{"n_kv_head": 1, "d_mlp": 128, "norm": "rmsnorm", "positions": "rope", "parallel_block": false, "init_std_o": 0.0, "init_std_up": 0.0518, "lr": 0.00603, "beta1": 0.95, "lr_head": 0.0111, "schedule": "wsd", "seq_len": 384, "train_tokens": 102300000}
Each number is 128 + 32 x the weight over its row's rms, rounded and kept within 0 to 255. Layers, rows and columns count from 0. Numbers have three digits each. The size before them is the row's rms in percent of the matrix's.

# layer 16 attention output, 64x128, rms 0.161, rows 0-63, columns 96-127
110:142153155147190154120123119183143216175152145145080153188130119150153103131114173135137135116090
092:158160158088104183139160110150128139127118139125112102117181178130102133138081105145135165134095
112:119132151168162105143132085124101104168109108109143090104125163164198095118129179126146117171111
111:114129121136158093130147074134103106144156146128106163128166076146127152107100082098106067139109
104:119140056077108140055095160166127173100150102131163079153159153160099128079101092177142144120151
080:111120137144125154167125066163116132178090143136101125106070073099074161109131176101118160141107
093:114146145108079149176135101112128102090071166149137115088068063178111192154128133133145159053101
091:108080100141133114055117121153124143103148156155168056148104175115120207082148128141171140127172
097:157143125128151108105116105051154131174105085176168094163123093159072123148151116143157114160115
071:176132171100087164156115158072114146118129120118084142141132108166095090168093149093139106059165
129:163071089083114153103146153162086169115150100127088109150120166174128115105132127181170120049127
088:109144067117128099144181157168146086207120086104115133153085127116111167061122137106126148132119
102:151097067117133057175102113082150107093139155116147122150164098120119181133229084109114111153095
100:093157102122127082108123080075096150085143154113165103073133118072095181145143125081143113151103
099:125099130079132097109133110108149101116108125084150166117164106106174153141181103124104075175090
116:091155101120108131125116159164135124181129108112109128181108106133138122108087130182189129085112
109:110130105093131158044110126142092151102179108142169153114100046147073115178139121153101162114102
116:152108083115167060124124113151163073148097137119095118140129106101046124119138165158162109157145
093:173090157134131103119084105078123168096126214131139111101089067149147160153121170077158092104179
101:140118100120117084093126148086104159124118129137120171146124088147224198176154087132186148179169
118:123166142180167140128143123093103094087101199132135114115140153176101089201117142126085099152120
084:083146151082111120152106146164097134081124151102152162138088086147152087161164138111138113111150
076:164158118121147122154166096192093138117044129144127068182139171167110145141153195075075173165101
107:109147097074141142104155119118181080151093118201105089122119142128134092084065116148158132079116
110:086181174084147142107080120108158069106102090136149167147143129127133102138094156139096128094112
092:131187219109080120118092171150101121151152119093189157134169118174083111108168066127153097108141
094:162115184156100100126138030104071116086144131121102075149141158121078135108111122123083103178125
088:176121126102148109132209101104133125147193131177125202171131143145093094114112149115146172162102
098:136125115167101140179069175154072148101121150149121138170141127112135095107122148142111179108136
098:124100146159122120090130075129129079079127110139102114107088187105094145155087151075167155132148
090:085150181132123123124085083177123174160123169147103115111136104115094147106122114152134072068146
114:111126095190114149111141156114129132150112113188095102108096146048030117126140125105111139084140
093:189149121098115155193116144053138137147161130130088128137140065121141102166185101048077180107130
084:166100152107175148146097132125125162109172076145103096133079182137110167081124064136141108102128
092:145128156106069165131118199157150153101115104130058133137141136103103136149035167113094097108121
121:110153101081100062124058119167107120164146152080174100164146138139134067152121077161115106145158
094:148161172121115090181136100110166092147112082127074120064103119144135126122078066143121190103066
128:073146128107099156099036115133116070135092065096120111138068141117105158159188161103139145130132
092:124136113153213109166138166138101115094119080164197132133199101130091084138137176105105188127096
123:075151104107180118177112147130200098172108118162143135182112113212087097127099102144131087137145
102:152127173101135109062110157104132126117115126119126150112126105139112126134084081108099116085197
087:107136133141143110148138088179130155155178107111095211177155127113173092159112127168171180168176
090:050132125157148125083169103133146150155154103085138077136199151090118132119109147132129118070142
100:124180159147106155105117080075161101129204165142140122121103128113177184147115158109171174134134
118:089134110119111137108152186159122135148128131148121135158137121124138112107152140145086168123187
094:154139150124128142125102168117113158111138152088134102076173094059115151130144118087127093132178
103:098099116098169101129142136102186132140130130140153181154065179171122084130077125087104158177109
115:133106109121114159178136208150154150136091109185162161134076105160116108135167143110131135086167
111:105144084119122131125141166068131155135164157090098095182174143090132131083117121155161128197159
112:102192157167149146087144101109123135151139131118071115099141130142099155109151149151143083151177
102:089153096096105120112127146098117065113144157085136062117150135135136143054151086106149088118119
076:097172070123127112169092126084107116090042105176100119151142095115098101174092125124114174048091
101:117178127146076097057094079090110166181171109133113158111112128114139175124116113154105148116110
088:142123123127100175148119127113112127119110133092160139140110122121124157141165195103111124146160
110:128127158171139151127122137119111109120148133083137106170126128128087144095117087102076088108212
085:132100183109128163122074128058108128115114137124103102086153084123145147135158176031177135122176
083:141112153140160113134084118110096167081149113105137153126140169143138136130159130147045187171183
083:155097121154125173115119147086075113087095104066170144099109117145172118183202123097100121133070
087:108142129179083117188053143062113155118165122074098093092174140114132126159120146095134119113158
095:169124157148093121173132134097143174128071156143183138089096081149122060166150126128084089124107
089:154135078166097136171159143113147132138208117108165089122116149092114122181111149144118126069183
089:079162159169169123090145075126137108168107160179104147115132133116132104109083176132101143082086
112:129113129139139066117139076114160047091128121144101089074158152120089152065135183105108162107083
105:109123143141093105173123179145163116083128137158139120159090107152175173087123114154126165099139